From a checkpoint of a small transformer trained on Wikipedia: biases, 315M tokens.
Each number is 128 + 24 x the weight over its row's rms, rounded and kept within 0 to 255. Layers, rows and columns count from 0. Numbers have three digits each. The size before them is the row's rms in percent of the matrix's.

# layer 4 MLP up, 768x192, rms 0.217, rows 155-191, columns 0-191
094:070142130147127145141142101132142126128109107138146113141121118145124167174124048107127141102129098148139167189130136166114110131125174145182097131129132121089148164124143169143173135087125108159120103170095109140140142128128154105129118168156155154130139129095170140140114129130117121126138121104119122102175143164158140150117098093132109116086143137112119131188126105086072123099123127145168145096099135133163187148113138129148158104133116105127134149120105141128125102104095110146098148115120120143117098128103115146129094108123152084135092119106136169114104103148122097137
096:069165140121105107100103115144128121152080099134151110107126167132134139126132137135164094132103081147158062133106100112118106159145097147130123113095090148104141131144127095123151131100120117133123143129114116133110088194143144093121140113092170150103135125104171128125092132139123150118104164170154124132139118102140162152118115143163135217109130103177127112145113085091111112112122125111129129123161121131133142121128130129142110116105135173090099131121185112173106156139131168150146137173120153108102152145104143150156105103149115122140087125108097153126153128137155130117
098:132074157116078124124132127174119106139131083085128149130143127103077096111183128153131104174123127147143135126144123121137126127158135113100092151174134108156143100157113156123100114144112149127078152107142134114141109161125116166166136067136093155117137133114140108114112132106177114142096137107103146125147128119101161102145097169152107114136129095114137150155160145164146123119083147139120150136180140118145125107123085077160106123118121107124138120134128108110139136133171131180103073102135105111128081112128131095115132083132125120142149114122148171139176117160112164144
073:109146150106107126183103159150100111115100117097174147130141126151135063104136130111108102134138147125157154126131119112121087116091123120151151162136156168090138118111100149132158144128111102133128119154098128124112160134134150085170117141096175096110114148094147121106086155094108150140123145113115142103126164114187161112138116116133107116068145092145110117112172093106169126129119104121093134084119132142181133121124138144127159152128133099151098136176097131152119118136142141152150116136094149178182129098119156132100103131174117137094123105167121132108140138143098155121
113:125124113127107096110092157112132090133102166140089124104074144109148110111126134119144122111166085112097137121172129130072160115129131148096166140168106135128120125142126147098119096162117122098115134119143144089164161074124137083117135099113117135163145162120166127107141154130113154108185169138118066117148153157087096136139091137145141153106125121174140154158109153109110109120104130135191094151160127151159166124122092167143136112097152132158171118115124156106132090127122107148132114100103113115135161166111133155111128147086149157142111127108121127130124129115122156116
088:131120134139130109103106130135173136114121121149156130113166128134134118153147117158143133086138167136182115146115142115045131114140093106120129142110106121115144141101182098153123134145085072103117101098115116133134147135111119106165164116131130126131116165138174119152140133115125091126114184155077121106116147131078119153117117155094141150112131141132104105116129145148128060108143166117123111128121129134137133124109167111131084139134101161128095131170109120121145137132111145141120120115133151111120085119136149089077150119184094140186152153125124143161093181159173131133
120:108099134171151104107146165142145096138138150120145117123085154158082143154121149143126085116122085140107086138151117103131156130113140105073137137106114111139116087140091126154087123133142159142122144174148127111126111079148139094119096093128163153164119138125093127140141101128150165098155116106112071078121131174150123144093124161148102121166143131159097124139125174148114176115076131129150114084123111159111141110102168126136143174105132137126122116141165108119094125141153144113153126107094092142134156153154154130136081158128137145121148180136123110107111148134115119126
101:109140128095101123174151103166123183121120111137114084125139076129120103135121130110191106132143180117110091171120112105143109137126086143142142129148137131129091135125166098147139124089141125123172134139110143070147117169108102176154100117175156133125148146125094095148102120158098146156125117092147085118098127139131072162131096180130102124137145141173094101105084105110126144120124141135125100129101149119176128160150113138132148107156131142168101149111109137135130145112159124151189124107142107134104140138123162137120122098132139107112134117141145141080116143119118110160
081:150183150111195155137144112128107112112136093144105120099118152160125112129144131106163136136143136151119125131143142161151113099187138061079130134103128090124141133129106143086121180100111149137107130137149089080105093110118097138110157154124126091084123126116154101116123096116109151149157105127133137110130143149134130156129121118128116170175138149119110170138156156099128070124109132157099155134168148151118107087126101122149176132102136122139123157154135080101123130158131085123110146124127150112069154160152112143115134189095125114115140120122106155108134130147114115111
119:136119152125153139109141165160125154127127145181127142149146132095130091128141129141112104087100113102126105137103149120109139078124134098108139120121146103144111082092114135115136102128096091089118154115092103137172142143108128134130145164127146131169102102102151121122140099112106165174130149115116115081141114104131146090120131137143173141120149082136174136133105133134161133095119125150127147102170135099181090131113128148139108148104152192079095112139088097143177153172117174152129151154127136143116099062104105118092097139130139125152122134119142122116175112137125148147
100:107159124095152093135156134146113123094098108089111129129089173113139138092129106167123159192125096088137138167165114143140101082078172119131117138152106119136174118145141147081136135142139139105159170153151117133143190151095132112138122128109134115133130137145102130163132109085108086106116113143136084132139133142090139092132105102128134114128124146096180124184151090146115149127103146131145125178144117142114195130153156098127144137128125122162138122153145121145114134084098124136103102153133103094109109142118080132160119152116153127146096128124143101153127156149118123122
097:131149135117143127165075149158149141112143140141130086101140155131143103138127133107086142155106155105128114129145146131129138133133120140094119116148127127090130139126157134123134099187089154159100112121102146059115144110146115170131101107143133118117157127145133115111129104081159139135109140138109142124125122131123140134091165138142119156126109093114089139153142091130098128168177121133171100117124116133145187108107168125104122127090148135147154134135138136135179102124102094103150094137114150130107134148098079118142135206111151080135085098110100202086124143130133090120
050:122134101122126106145132155176119075113138143108123083086095106107144133157115140124127101141150144159101128094117101095101145144130128067140130117115103135129130124126100085118114138139115148131122117137130147136078148099125163115138089138141137163179151092112132172105139139134106100089117156126130149119147152132157130135146161154071108103104110116170138083145140091169107142169127124135143127127131123124133107139111123159184158156158120098143135096116118100152168159147137112089131141158141152093153151125102149137191157106158088088164155128098100116145134134112136176102
088:155121103144100147127092158127108136118128086101159134128068087120104106142109135159142143153091135135148144162108095134115138116184138140107125154154114130105151120132137135154070150124082150097127178150102126161085084150106132178111144147138070117141141128086170124140136145114109101149180147133151131119126071117116144142125138147150121110144116167151139135109131123160159150150143132111155163127136145104158091095149102145095127119130179138137164112118139137156097091107154124117117137119078122166094126127103122083118132112097106094143143125147103101146104137098115152161
096:121111121121164145129129091101118073126156115143121149095096153140134098120120134154104151116126151158111131088140114148157128103144109146097141133131149172106164086126133116130106147113124141112123163123130133099167122180111196063181129083116052135165144118129129089156117145113144135171123129190141123107124141144109159114129117138134152130114118079140110159123134160086126107136089129130088132130160153146148125154131114116124170138130113070112159103114147141087120098113101098119114159086116159164124158097107168149131121148120121138137136142137113115148167135137128135142
114:140122161133091152139120134162120103163140101111100153163086125120177101100143075121090116102161109137097121119123094154160143133106108125080140143107102107120135097164112113146100159123139134153089110137083120127115171107172162108131130136128140123117182132128114107140121136132123085134133121106115107118097073115123059139121112125134106138149118115148158076138124129134112102183158157138126150124149158156137172128133114145104163178121135165118134153112132132137109136110097131139139179115133077109147154148156125171152146116158175129122122150135092152103116098137111086142
050:150118127116098124153124084111123128142119128099126154113099154117093115136132132118171122107167128131078114180151117115136129113165107110119129136099104127140137174106089142116149120120133109121137142140145164171132109141094134150110151180159145136138123078155147132127154138102088148116165109116106095092123088116139116144116145141072112190116111168118178104115112128137168123155129132135093134127110113106179118181151132146088125087116118189147175136092165099128089127147123140121083120122114098144099157130132117085168126102167139123120112132129112149112142135126179127118
088:116125115069139157114128130170131131169125120167144136104113122150092124155145094161097096115121092128116118130096134113124172150122130149152131119084164122112131136112108076214122141165142087100149087126117199122103105140119100167148131171131128153126125123147140103162122154088130134113072132123138156137141111084121160144140130159130087155128094128162131141113110165122136135134141133160082128126132130123119137126124166148135152087092125109131144105108139107141170064169090147089126148137127142114108130150137118147144115101114127137161147133138120088092135098141126109147
094:127122157075144129068149156113113126115129115116148120090142161156129126128136108126101107113100148161177152101144113141128145084159143097127110085134123138080158109157145163124114137147142117142150106144138087102152126102110127132125106137145110136129100113136125125116108137095172104160083099135141155114131119113109140117130163147140153128102132115147106111098153093129172119099170139140165124130108122118162145168160132118107076161164116063118116111108112137139141144140105151114126131163087141116127072162157119181116125072140134111140155137092120153131136079156112157187
095:132167152169091146143145106139149131114098107145140142167130122124089123134166146175115120127120106109113130108146134131111141093134103124112118118114119174120087119140132125160124123185145122110143098091132175154101140147147125107111130114154099145115094130160116173104142117123170143101091087115146118151093091150115167098139108149125143128115101097098154127103107168132125101160140183116115134096105131137141174133137150158166067105119107146161112121112143126130127114108114133132151145107155136142112190145151191107127116124143092147067166094113104105140125091109127091150
079:162108161097126117069150165130151110174125138154171097106104138143130119141111096119101116085114173140122145096114114107140132102142144101109150130119172157133132141123108116153167148124107118184134144130118144125111127135164135093182143077113134141091159138154131117079121114124141096100090120125146121125148152140113128167172093148092123146156133109141129107130169121156125133139113160114116127104127127125134150124119104142116109083116130156140112125142093107124104116116141086121126170127102175098131134120170140144118106133096148135150107073132158148139078173175073139178
088:158109135051106130126159070142153132143127114134135203141147119132147157102096110146145139175141158143102099134130142148154129092146106125126152097137098123141084095135092129135154130140138099124138151108113115130125164098168154123117104095139147147187113183140144129153119150109124108111144106130154069165113134133121135149163103151165148134124134110139160121139107148101132142110140165144125137134097100131069108141090119142156136107099119157139070130129145162127112127123124082100137137120182116076132114158121097127134088139093125114144123110100120132140139123112083134157
105:128139100105133177112118155125142126151095119161124133121147107153129095149179135097088093106090105161151143133100128145090122111114131128158145139146162154124140145112137149126117125116127129129104131137140120125137064138148077147123134136084169148121092111123128151167076097124093116105106154151124127089087160130124182137125165107114147135157162120119135144099171117135143098162098124134098166124120185114128177109131155116127136150128130105106150115092121180192125134094113128158122117102091151135108125103130122130168126099092157092115159138124116124151131110107095178099
089:187110170157127128147149152144099106128124112128103149130151165096123130121147093136101091151119107120145155078152146106126167151093151079175099105090141135107119178191134123146161137096157108087153133139144156099146120114148109135081134131163116139115112138124127133154106133160127142141110106104135118132124155146130132146115098091128108144151141132132094088111118103137078133122149105163110123131165182101100156127110114080144122156135172135120097145142132119163113099088149143139140123132120114156174110177132105129127141112160131081116136121157111070106115102151135116100
098:134125144120131134121151087165142151112142138119134148079154182147123143151103141122147145153140132107125155130149143109144171128129135136096168164157120073137109125125137105107133142141131126125136073123132119119112132177118123159115091133085148154121119133152160111179124092126122140123140092143143107116128127117101121166119086141119099095138122159144130122098109115103129113067139152124126107136080119074133112127175155087120097115123134106096146138139174121114163121085172119159124050114124172111108135157123173108122163119202131129141163138096111099125113123122136158122
102:084130167118161168143097104140131116105093107160118167130099198137155125165127136144163148114158131100145145102166103143142150139114151098155099132122150125078135111113128108149115169106082113112118127180125100142139101130182143183110145151136119131093130167125088168117196105118131134112089111147131123134118119137142122132119108148151122173129124131126114090161111135109122102104141141123111114127116136098096132097114127125102137137140075155154131110129133115095136116139123123119097162157131152105137129177148106162126128096086155110148111072110106123120164124131117102186
095:143131115072136112133110120122124106136130101092170153073124169106086146147120143117084108144129149104116144135137107116171115120143134206093128151118121146110139141113127156122136103157090088158142137150147172114100111095058125139107134146103161105114169072104116089109132107125116094160158128151129169127159126129111137152090154098116119127122112123129145167153110120107110151135112138142111143187153155132144121122109132141125134132147135139150134113146111087155186142142142116169151124115137145130097126101108139146085130138117158127138133120174108184123134129124087087097
119:159153142149108143138138154134071154175106149130166098105107141125112147126131159084134120114099138114118174108148126128122156108100113150132086135112120140126125160090136110112098139112085125112130112131170096153126102103133162144120125171143111124132131094134139135120125108087157105112129143079151102093109186124104136104122147130103143125133177128093161161120099145111108132117079166113157161141143108150095143115192141128160120156113114154147107104187144116101169123146143150121115130101146124114106141126144115137089126123101189145071137128159133128118143159091115177109
084:128140143106132129097112133123144135123115107125118147088137136110107192114077146096121141118137158118100128175142186108166155134105083146129103162157134145126130159146182112159133118130098135121096082127112152121144143110142102156097133126142159160151097116130126093115107110177093115140109131127135103111095134097104093093116144139135119132106156114132113098156146147127143143113087147131130091149097178097184136082151139097118144112123138163126133115130142101117144148070122088151141112168169164106148136143122131120143166135113131159168106110152126142178086133081110133119
144:118149145132133136123134141160117118125117105128148154127137110162138147153108086141132138068139161118147129140096138134113196135125120154183127168108167087188139114132154147128172146130078148113130126146137136127085171147113147137129131095095107167081143163191160138116146120119163078128116107111094108142158103119117103138113153130122134100134115130132134121097101113084075088143133118117118117120113115125123135132096150106160126114140148126114081072110123090124172124131144102138110137117099129130169133154132084152131126152124179073141105158119134134107100148109146157127
084:130127143142088131162130166115115104086147119114153143157094162088159103148104115134120081079097091129154116151113131128145140173133120172102144085106078111125131098103149163117127108085095172150123136112116092157118174105143132089147141138102073139147128101138186146152152150138148092103120138119099106137122144118147111157119095127140136133110135146108143113109118108144125123133098139142119083110100115169144124142102134163148164159107147123118160186111107096103134186128103144100132152126159107158128138131142144117131121137087138108168151100096160126102145125157143132160
105:195123127137114070143146126165135101144138127130137146122080163104163113115131098132133135151140127145180124092131069104143115155096187099143145122129101111108137117126123125151125150128100101111124140142139122127147123143120129112131163136138129141088141167096143151106130089105132073112155149128125123107109149134128167140151151135117149164085122097131152132145161155106123126158121112132100151190173146154134112139126163116122135132094145175112142093125160101127115093121074094113097112111173140156114149103128110135116150150102095129123063153157117097116181101096121135132
111:127132136121111131130143096121152117121154190144106105106180116132131169128092134100172096119115087147149115159151159129103114077121132104145114099159125126104168120124082064158144132109158145144152121117097119117142112149119176173105110132094095176115142111135130139115113123094091157140166102133142153126165102118100135106115105130113155160122129154173121137096120176101132180143148152126102133132101121116130101118116143191137142120101155161127122144143123133173114127100132144124115144130118133103140114145110093131147112172078133140106108113082153162116106082109129118092
100:094119101116122099143145127131163152177083120117116133083124089115123084133155153127136144125141138136138126107138134095137130105124076105137104128140129131179075144122113151166071098165104122161160077169142103116098172163086123126114152168114133148110150157107106091177107130163102158171154129126113140141117139110138165136136142166113112125139100129116157129127127097099103155112125109147124138147142122103135137152101086137153111102123195123145153141122144071113152111154102148129119140145143137156173153106112114098141145132101141097120128144122121142131148091121125074161
102:138130088115151142094197105133106126095144134146125100145107137162107146119144089125134093141139135112105113115129134166129168106142072121134169141081128128142094122115123159173129185116116130145122117156148136156110144134134148095122118153118097149145126105192111149137125131053074140129177162131142102150137100104106146127086191089113129125121117124156145116126146160108091101156148160141129126110086123109139134089123133136092134116138150146133139140145129122134102128120084122139126164112109140113117107150138165163137147097160158108104109132098130118176158117109089145164
080:143106138067145134153120127127166097132086091113129153104157123144155131136116102126105122132123141128104153113171136131157152119139113138132129113135126102126112107081173107110128158122141124150147128170158136136147112076139132161136101092139129127114164138140130146093124141112122191127167092131180167157104081143113089127150121146103108128125126107133125142162187152106138142129106170179120098128103135113133140136060132074154141120114126131100145124168111150141095107143132113106129116112121080089145095115155111145094099156153131122113141119157090131159154085109132126184
092:124173107109074137164135155178114151152162127118147116091117100143132103089130104148123160136114151111086144154105117083095130101138161125166116109082133128142111126107130137136158172139095123124126117126154128143101142120113180101096131155160138108144110093073161136082102139126112134092110167171110146109155166150100109141152126161137143145126057106087081129121162116154137132150147127142166152166118138131139120114146126118140109094129101090136134108137105163138110108090117151103098115114133170137168153137110097092110143131163120140141128179114138131135140129117150148152
# layer 4 MLP down (transposed), 768x192, rms 0.0516, rows 155-190, columns 0-191
092:156115156149172129161107137099140099173115109124152104095115127128160183128145126121155144186134144124106084079121100129155126109138147131121157133114143106079083113107159093142134108117163156171153073157146145096118106121086142117122145126128130135118139137110134126141102117196148182152101158121158106105107103157168132128120141119133152157104087100157133158161162141123130121145127098167098148099110151141143123103103115121118117144107140184126146143109120110123143110111145133115147129122126141128127121138109142142149109127107133120072139075111114125073106119110133058116
087:067175113062142137164131147147177107102076133157079137153141131150124119160136150146103114155097070159112148128118134157151124105119149144088146159147105166120104082153150125115122166124145128132150102102099137148120118118134116122141105125140142123188100123116113107116146140131120136112114162141122145128156091140097151108114167165137130130150157114115071134152103145113130158093086129082137126112136093141123145117144118112130101089131126167138114122158115122163117127128178135127151099151158124152113052112117123133106124122077110111127114147166107133111144094133115143155
102:133076105127172128113063135088119105118119103108140172144143136137135124102142121134099135113122053094106135153119074123100125122171152149155153147168168118148137131145117143145095173115114129130075129153107127103146095131178106143156130126129120160105140095095143103143134084120127193150097141139134118112148103128157128146127128169116177113141151118124134130158138134115136135152080127109159148094096135133150117140125087161119138121153123122132123120118144096100135154129133137117143124148163143095162142133109137105114164117092176066104137108137139127124181090123104115149
063:156135144148123142151115112172126123172130084076149165083162127085109179072166136097170148135112090118132122108128112129156108092117147127083102137086108115157183138091116131098146105088157133120126109113132129117137117196147146140156109115131132195122123101152148132137107100171127139061153106121123138112135156170107136137127164143128116136120115113122110128124100126125122079131127134141085119116100130140143156090132115150130080156089144167103153177103139127140128143140091098119132129128131112135131131160135115140144165123115139157162087110127104112139123142128121121116
113:158116145160142171057160146109112143151161151123109151124141131174129102110102124150108131161068137141139098098122140162117128107092136143065132136133141119170134093108113119106128117137114123161129113144122118154123151172122128162150096133162177173145119119118117120087126098136156093115167119166194151095151134118114094101125153141136158075177120085147109115147121154116147137138116092082111146165125120149120105135117180134127153091114116118150125122094112124135149128112138122132106101104088124164152165118168104111142108133146126096131102108142139129106118127099132122104
100:120126134176170137110174104090108133122128085100129105136155106142132122163161139128152080121173121110154190153122120110117113131098147175108098134120109106072192170095102177150100120135143128113141158057132097099154134126110139121094130137164113113126134132128168149145143124137128160132110134119175104142093106145099181134116155126147099145088122088127118120143113101134121126119095109156143126156139109115110163146130132110096105151115153153113146152139096101100127097165096133145140142075099116106129120110106126121113152152153101112151135159125119124119160144112141149154
118:114149091135120153180113094070099149113152102154124120144124123112170145117160125103119168105143157119165119088135153160146131123160154148151109084127103130107112161148109137087153122126108110126117115083117138166136133172127101150123118148131121117116115144154176123091125130144102129130114142137114166210151119095132162119152129101124152101092144121118139142123116091120081076141156102121127148150114146107166128163144128129143133137159111125166120147129114115127097154107106118107106157181155177099107101089103125125110174135115096064134115110128154123148112088139136123123
099:139149144096122148153142157129140161056142193082095163118087169127074108115143117117143155118134161156123111085155145153105100117143122126123162138098149134115120120143098134096153137093124122139144122161152141133122133096142130159089111153159127154114107162140136098138129077109136108167123120114119169133160157124135162134134156125135106118121075112145101134132117090126092130151095129104094115102130119115105113114129129110111135117193098090116153157128122154113140165119143146120147064153133097174151143101128121115104132093124109160153112101161112109167136173111142125141
084:136165150129155105129125084117134112083115101143131124097127163140206111154146135109142127163176158154118133113132164154163137156121136092123147106086131078165165080129125099127145115181148163111118131106126112126100121133098147157112108130126169104125155111137114106133142129132098104146108130142129137128123130125090147115131117097168143120135153090145109137147102128146150120107146120128120100064185101108168157097117131158112136094111126091144160141118093107090123155103153088118144150121127146113104140131173119150115121133071127161145148133144129165103103128100090081115
126:142123126135096135124095145168129108136118111134172125102126137173113097129147114131152127127172119100188137121139162133142115094103117108110119130119108145104117153107141142122160132062106099109155116130154098127138098122159112130112147131113119089156110142131141159109133130098113109183139101147102059119123107125134133133107125130142113165084117118172103128095137136141165162139149151121158114155116165094142133146140147107086156157129126147098049155150132130155102113214128115111126156174133138097101131129113163129105152149103086117114096123122176127126145136114139095148
102:128174113109125155138146127103155168126118101103108123141184144073119134085115157114095110152106116113134144128103108137116177156118166140126113170103093092120125101126159142129113111144129091164160130119091132154120116160086122173140096134149169142122110205115133137125151084112157130154137123107118126123128207122095137132149100116123104093121118084112157128140177096131095075106103118141135100089121146123157140126124121123142110121149115106170105146159134138086111147168117123144170116123145128135108132135123118121143138113145097117189122146126076129135142131137150134123
098:133124151146091108097091109077135123081080125105089125127163123120143137092154107141103148153131165158125145146130093121102130124082152134135137134081175120135092116136137130125173080136086143133106130137109182134100154122139079162115109134161108139115150126096148145141158116153142147113130175114161127130092119135134146099115120065139090131109099175137090130118167160163133134175166105185116146126124110107105107127109165118130134126142112099117152084121131119104126125119107090130120139106134156126133117124123131111128151146122118143120129136156149127181134141205162116134
059:134121148124134142130130166145114119168180134142099106117095117106133133186155145152103114115178150154135158114083139134092095108166089116123137138110167097132112113146113087106078122139115126152131089117111085143116112159142127103122138118121108141145121121132131128116120133093154128115122183150101130114104157148136097111152157148104101161147112129134132063131175146097137143089090124147169114139100123177112152141140122135115128108177139165092088121083119134140099137163134094089126114083140129152139148124119165136141125170145147155098130151088136165139157099117080129125
105:134132112112112117160144111118141140135108099128115165176067123166146132124125109146076127135125147118161155127104127154112094169111116129143137103082109162126135139139112163086146113114098144133096178143116092168153196159131135154185122113129154129138126134107192135160088115096133134114099086171101159138163129128132084135156125131098149107104157159118139151159135100163114103163136119089144110110122098107129138111161145102113130109105129117176134116159156115113140130126129094099085120134093132119123151144150124125132114130122072093138089123130135083134127125118145121170
089:120145107173104155134128126099131122145149119101140162076157197126142161101154126144097128102119133075123115127102129126127076173137093136158098138141138181115122098152139148125102100098149114145166104091137112114134179129126086134114090116165156108140129162089115160133090155144097096081125165151129129101143155100170156107116123135128095126070117165131152115077135114123073128118134092128114134114140088111108133083116142129132137167145099151151146149115141108116115148163119157143111137118119162125115095143130104161137144140146151120126152124137124122106104148150131162104
119:136131102195103132103114122130157115120157125152164144097083066150147109085168130147124124115114161154173179123133131095109205135101106084143138118091165102129138076138132121113132156146130124110124150122129104137138175136087146076151172141108094112094113137090145142131130153131086096142153172094125149094125157112144097115145144145102132098125153150145158158106125104141129133108121111137141143105093153142140111144109127112111131167123158155133102145088131137118132156158155115131126124087143124127106108155126140109152132122148073098138141074146122117116144123150119128133
056:100135129177113092151110142101129100153135112163145128127119126123087152116166151078116146111119153151111139139113098115145118116111148156105136102136163116147107163140122084066073145100139127160150122115107113130124123143096117123078147134117094139102167141100118132146122094125108181153141149131145150109102136143162110124103108163121165159171142140136163066136139136120109117104102179159106146125139134110137142116155112136100122110120137197101120136169157113125139097113099157180157123112140140111118153115117151109129092116131167137119097103104084168093110168150130107111
094:168150102115095106119123196135113126147147117158142088116101090124150105154107114138129072116120086089149133122133126128118154059103116132159154149100126073135141098104142136159144108152160148171118108105125144103132140152100107078108113138150132186116113153115157120109145148124095120159116069180112122132142109121132149182086108170128134137149111113104150153122101098120121117098130112092100160165146128114171143125147145135159098143099142137167126146116123116139114129149122167111123154152108132108161124148166139119082109146133144166166104125144150109143116136116117125127
092:112124121093098124140109140120070116144150145148127127177144111098122112104160152120123179132146145139091079143167165094110093131135107161165115103143150192111115136144091161144104164087070138138110124117134136152145116125101163149159120136106103150133086126137095090080129143107135166136153146139098131146161135144108130113135167105133104150117115155132140118115152158110088104123119170144136154156163157155122117159078162145113089097151092124135132090163107127141093112124126129111114122107125101159108155119112110130128104106129128134140165143093138145129097090157145164103
097:127135123133146122100137089177121080148123141103127161152131133179120149094133115187126129137127163135136125113093125158111178148120108098150139097138121100152148161168088125181104119142162110137151106143079155121173153094081129084121134127125099131077112152100139167117097117108162112123138114132121137136058096135096123097101149081184118105137138139115154164110110104097122154149163181134152129136090138126137125114127165120148143121112105138176165154137119088142137110144169136105109153124152120131134138159103137137131140123136115122140140108101119108123125155127097113105
078:115178133107124115114138108094162121075138104162150104150085121123131149179134149120115092155121121173141133111121125127148099146112169128154113124123143168111136079159121127113138109108078127126088111137140149135118160098176103114148148095155165182121108133108150133073115122113117145142131118116163110131138135111088169142161109160137084152132152086110118069114125159099127126121144139108130132076145145132102141139103110144127124088125119130127106108123123126170161133117141093183095141156172169128136097139095145076099135124148141144134159149111134153141129101173127139107
088:137155173151102141152141136157126161146134172111091118123124118118127138129150118108116119122145143124144094133138141135169099116135170138180150086134090128131090113107104149126144138101149158178141107115155151071156133106120114142134129133133077103155126171100191118116154137086132157130126149128157177163111107078106101147147087113126151150166126107094125130119125118128112102160092096157103143117139125160106126148180086073147113117157108121089156136101146145144116121096149153106141137119137176120111114115132137111078132115114108098155166092109123168118113118127102128140
095:129102161095121131138114087121081153108091157112105123153121154105163116150149091114115171115120080129096141072119111119123159181156145154125112139133141155113134165138111151146116149137177130102137124099098123143149119153139145130125127194130144109102091091146136152124139112099123142127152122146092164109083094111117142155118127120119105130202130090118148084159110099149133117145140096166077137118138153173120099090139113159140151132167137137141129148118119123134159159104130107102147130162158114127129072111095083142097087125118140131124133172101112128118135145123150115125
083:135100151121107132116133118189086153110145080127156117099108176136124124109135143119138160123143133143161126162130150181138107091124106102138099071143104137138101104080114151114168195127133122128115143103098149154088166128128121121129128134160147121131124127153128140076092070162127064093168122115130159131131124138089168129134144111142130159142090131143117151127109107140115123138118180107096162179149160129107118117142121146157135136162105078131076107132108106154145123151139111123099151175151124137130126095127090128131099127157144122088150126143132135141125112111128119126
098:113125149110130074106126101170143090094113122139149112094138142158144121131153144145117133140114116150185145123120137129152142144106110082141129147142126141192128115051137094136124123096115134126142122133176160161096125096150145185124122161130098089119110096140113135123119125102102066121132130125165100123136154127106151121107154135120142130150119070152118186109144123117130148100147090148151133113114164095141173141126116165079173109094141117116110113150141120106148104146140115123113137146123140141110153127110168101133128175109116145134173100120106118094148144106123091180
104:150134117095109143155074149075091106102119130152124140146117123116135164151124121147082113143135154128143155082099133129091111154122075096142132149152080085134091115146135173131119174137096135122158157098089194132131124092145128066113111136103147149117154113117127137114147107103124167137085150129098119160081135139128134120149146140134144100144138182122131169151126119128171134164113131083125143155117109129102149080167139104197126117112115120146151130102151123129106121125088134111132118090117147125140136144109121152151127140136164124132140123152157102143176141127098132122
084:104130116129120153164095118085124109108119104142089136103153148148120117138113167196135154130161106127101102089116148124099177141124128150139183120159127123126104131132096112088086160154143131117172116130156117113121117132114147141118166109132168116158122127125133111195107151162116117130134108123106118096107113078127174114119109187128167108138157120142100123132140154096083175139129095117107101152111119144169118107145136120149170147129150149142136113133135111102113171152100103101136134147159153128131157089147159158123138120133126099129115127122083109099107164081115092169
119:102150123104146067176165162096104144151123099142166190110109129132098148129125135118110165118064153174118144093136158132136137129125111127128144129096127141147108088099143177097109138140170106161084109162105131128117108155127138113140129102167126091135111106134151120103127140120109154101154120102147120099110136185125139117108134152133131102101130117119104188100111165137125158111104167128109129125153109100126148079118124122130126125124159106140114182177154144127149133146139147125138097138132159135128146157139077088129151110089143144129085114125108128099110187118134124108
094:118173134118156135120116122093141124109088134126175163116106127147100139157110153081125118124113179108133177166124151093139179113128105156129156134149099144112102148123142102127127092137076154113120102166152134122144157099149103161091137145149132127116127102140107085135082149159149113165140183119178110151164161112146090134091122125186113133152125097130103121156154121108129091130110151118107109178152123111144119141146158138134154129138132144108155108129128116108157148120126104139097113155156097133120095085100109132140164109100127122095141061114119103150104093136115112129
152:143135146102114162145120168133113105098155117089132129110153136166123109154145099135116148097092097121129116146110154108159169148092135138159157188128104078166134111079121141135133088129092156130114145120160146120097127140144138135136069116102177160149093127180163122130108140106146079108146132157121150136121114187127166090133151130120109143165084167128138130138086123143125099131127103133070133123135116124141140094129114122125107146129125119124104093158116133139144119107166115131124118100114144177091108143123100119117085139128186103124106111100120156136136127141163179108
076:121127126113108175090123110116114148143151130117112118123150095109123142177173122126115159163156133116139173131113136167118121103157142155157160117142125151117132074133120157113097178167135128116126131116130145094159141194067113119108165143109095118140090144070134135168114186070160128143105104112119153152121121115167097131111108118170127122136129123108111138091131122125144119127122139174108128129072118126170139114135131135104126126136123127135137104097117110181127110099118099157108139108116138118112107093107135128148157118163139174119084153103176101112161153119090122118
120:105131109167122074125140123131159159140138137161144126129085142134154138125148130129115139120161105130125103141136144114109160142097151111108134122079139136146127104128132124105182137106132155149090136101158159153141114083134124138128121088159157132131101183144125138117107151143123116147091126107157082101137166097157138102128151099129138136100120101152058164082142125164101132154108108136117110086153125133159134145119106108115080135146093094203128141146169119144139059126129089094097117141132090096148095116125138131120147158131111113103144106118153142120166158149168137141
107:125121104114137096153113102151109170093135192186134087094108118132131150096160150087172098112134134110121106160138130131125135113108133141118119150134132132104129165150131090117202143145150122123113118156139139105138122104162128106157136082114139132102119132141090095101155103148087175102130171084088107092165138136095132141114150134174167176121132146130122115147125125147142147144089079107162131121130150136126156144117130113136125099131092137128095126138141146125087121153126156159139172091125105111095112155127103165142127123157145117117116120191095105134146119107122145097
098:113081104158121103132141119124149125160140102112136175175116110152159158134124109138061159109136118149126143158118123111118106146135147102140068179127083113141143139151065148144101141150134116106101153130133167172104172152167142104161089130127170110118133109120108134165120109169127096128138131109090108111098150112087135147100140135142113191138120101157127114102094108171147114132110110110149120130062133136120136117081143109119124109156163132132156158125070124128113142143120136154130165117128099126152112126104098116125113117105152170156130137122153117113149109124095142154
094:151124086142120135106052142144139119115108128145169128136142142158120112173111151144116071131146153135137102138136168096093116128120143153110125114140131134140135071122097118096132145135116114118122119124114105163119170148066109144109115157131150120132117101148161151142140142136193130149165096148134141109153172153129089152099108080144107172128150153134144127150136109142124128098138147109129112087135082140149075115107090109114092094104123132142114138126180133143141116134099113102106124138125139125184165128116102115114138131113132130154118081163127138121155152150179069151
093:146124164062119123137144118099112131159095111100138115131149138141140122133166131072146153148097154158115140149189124128119159120120120112134149132159107132126086132111142087129156147119132107149118122170196099130160127093109141141139119130132101155114161120100152113109141112125115139137118116122169133167114128103100116131129156127115133173162143080129169130137126137135112148089135188172172106147100155147107124158062143112099154117115169111121138099137126157143108155124156121130106105094132111108142102118147082121092069130105111111136085120115127144162140115096152096098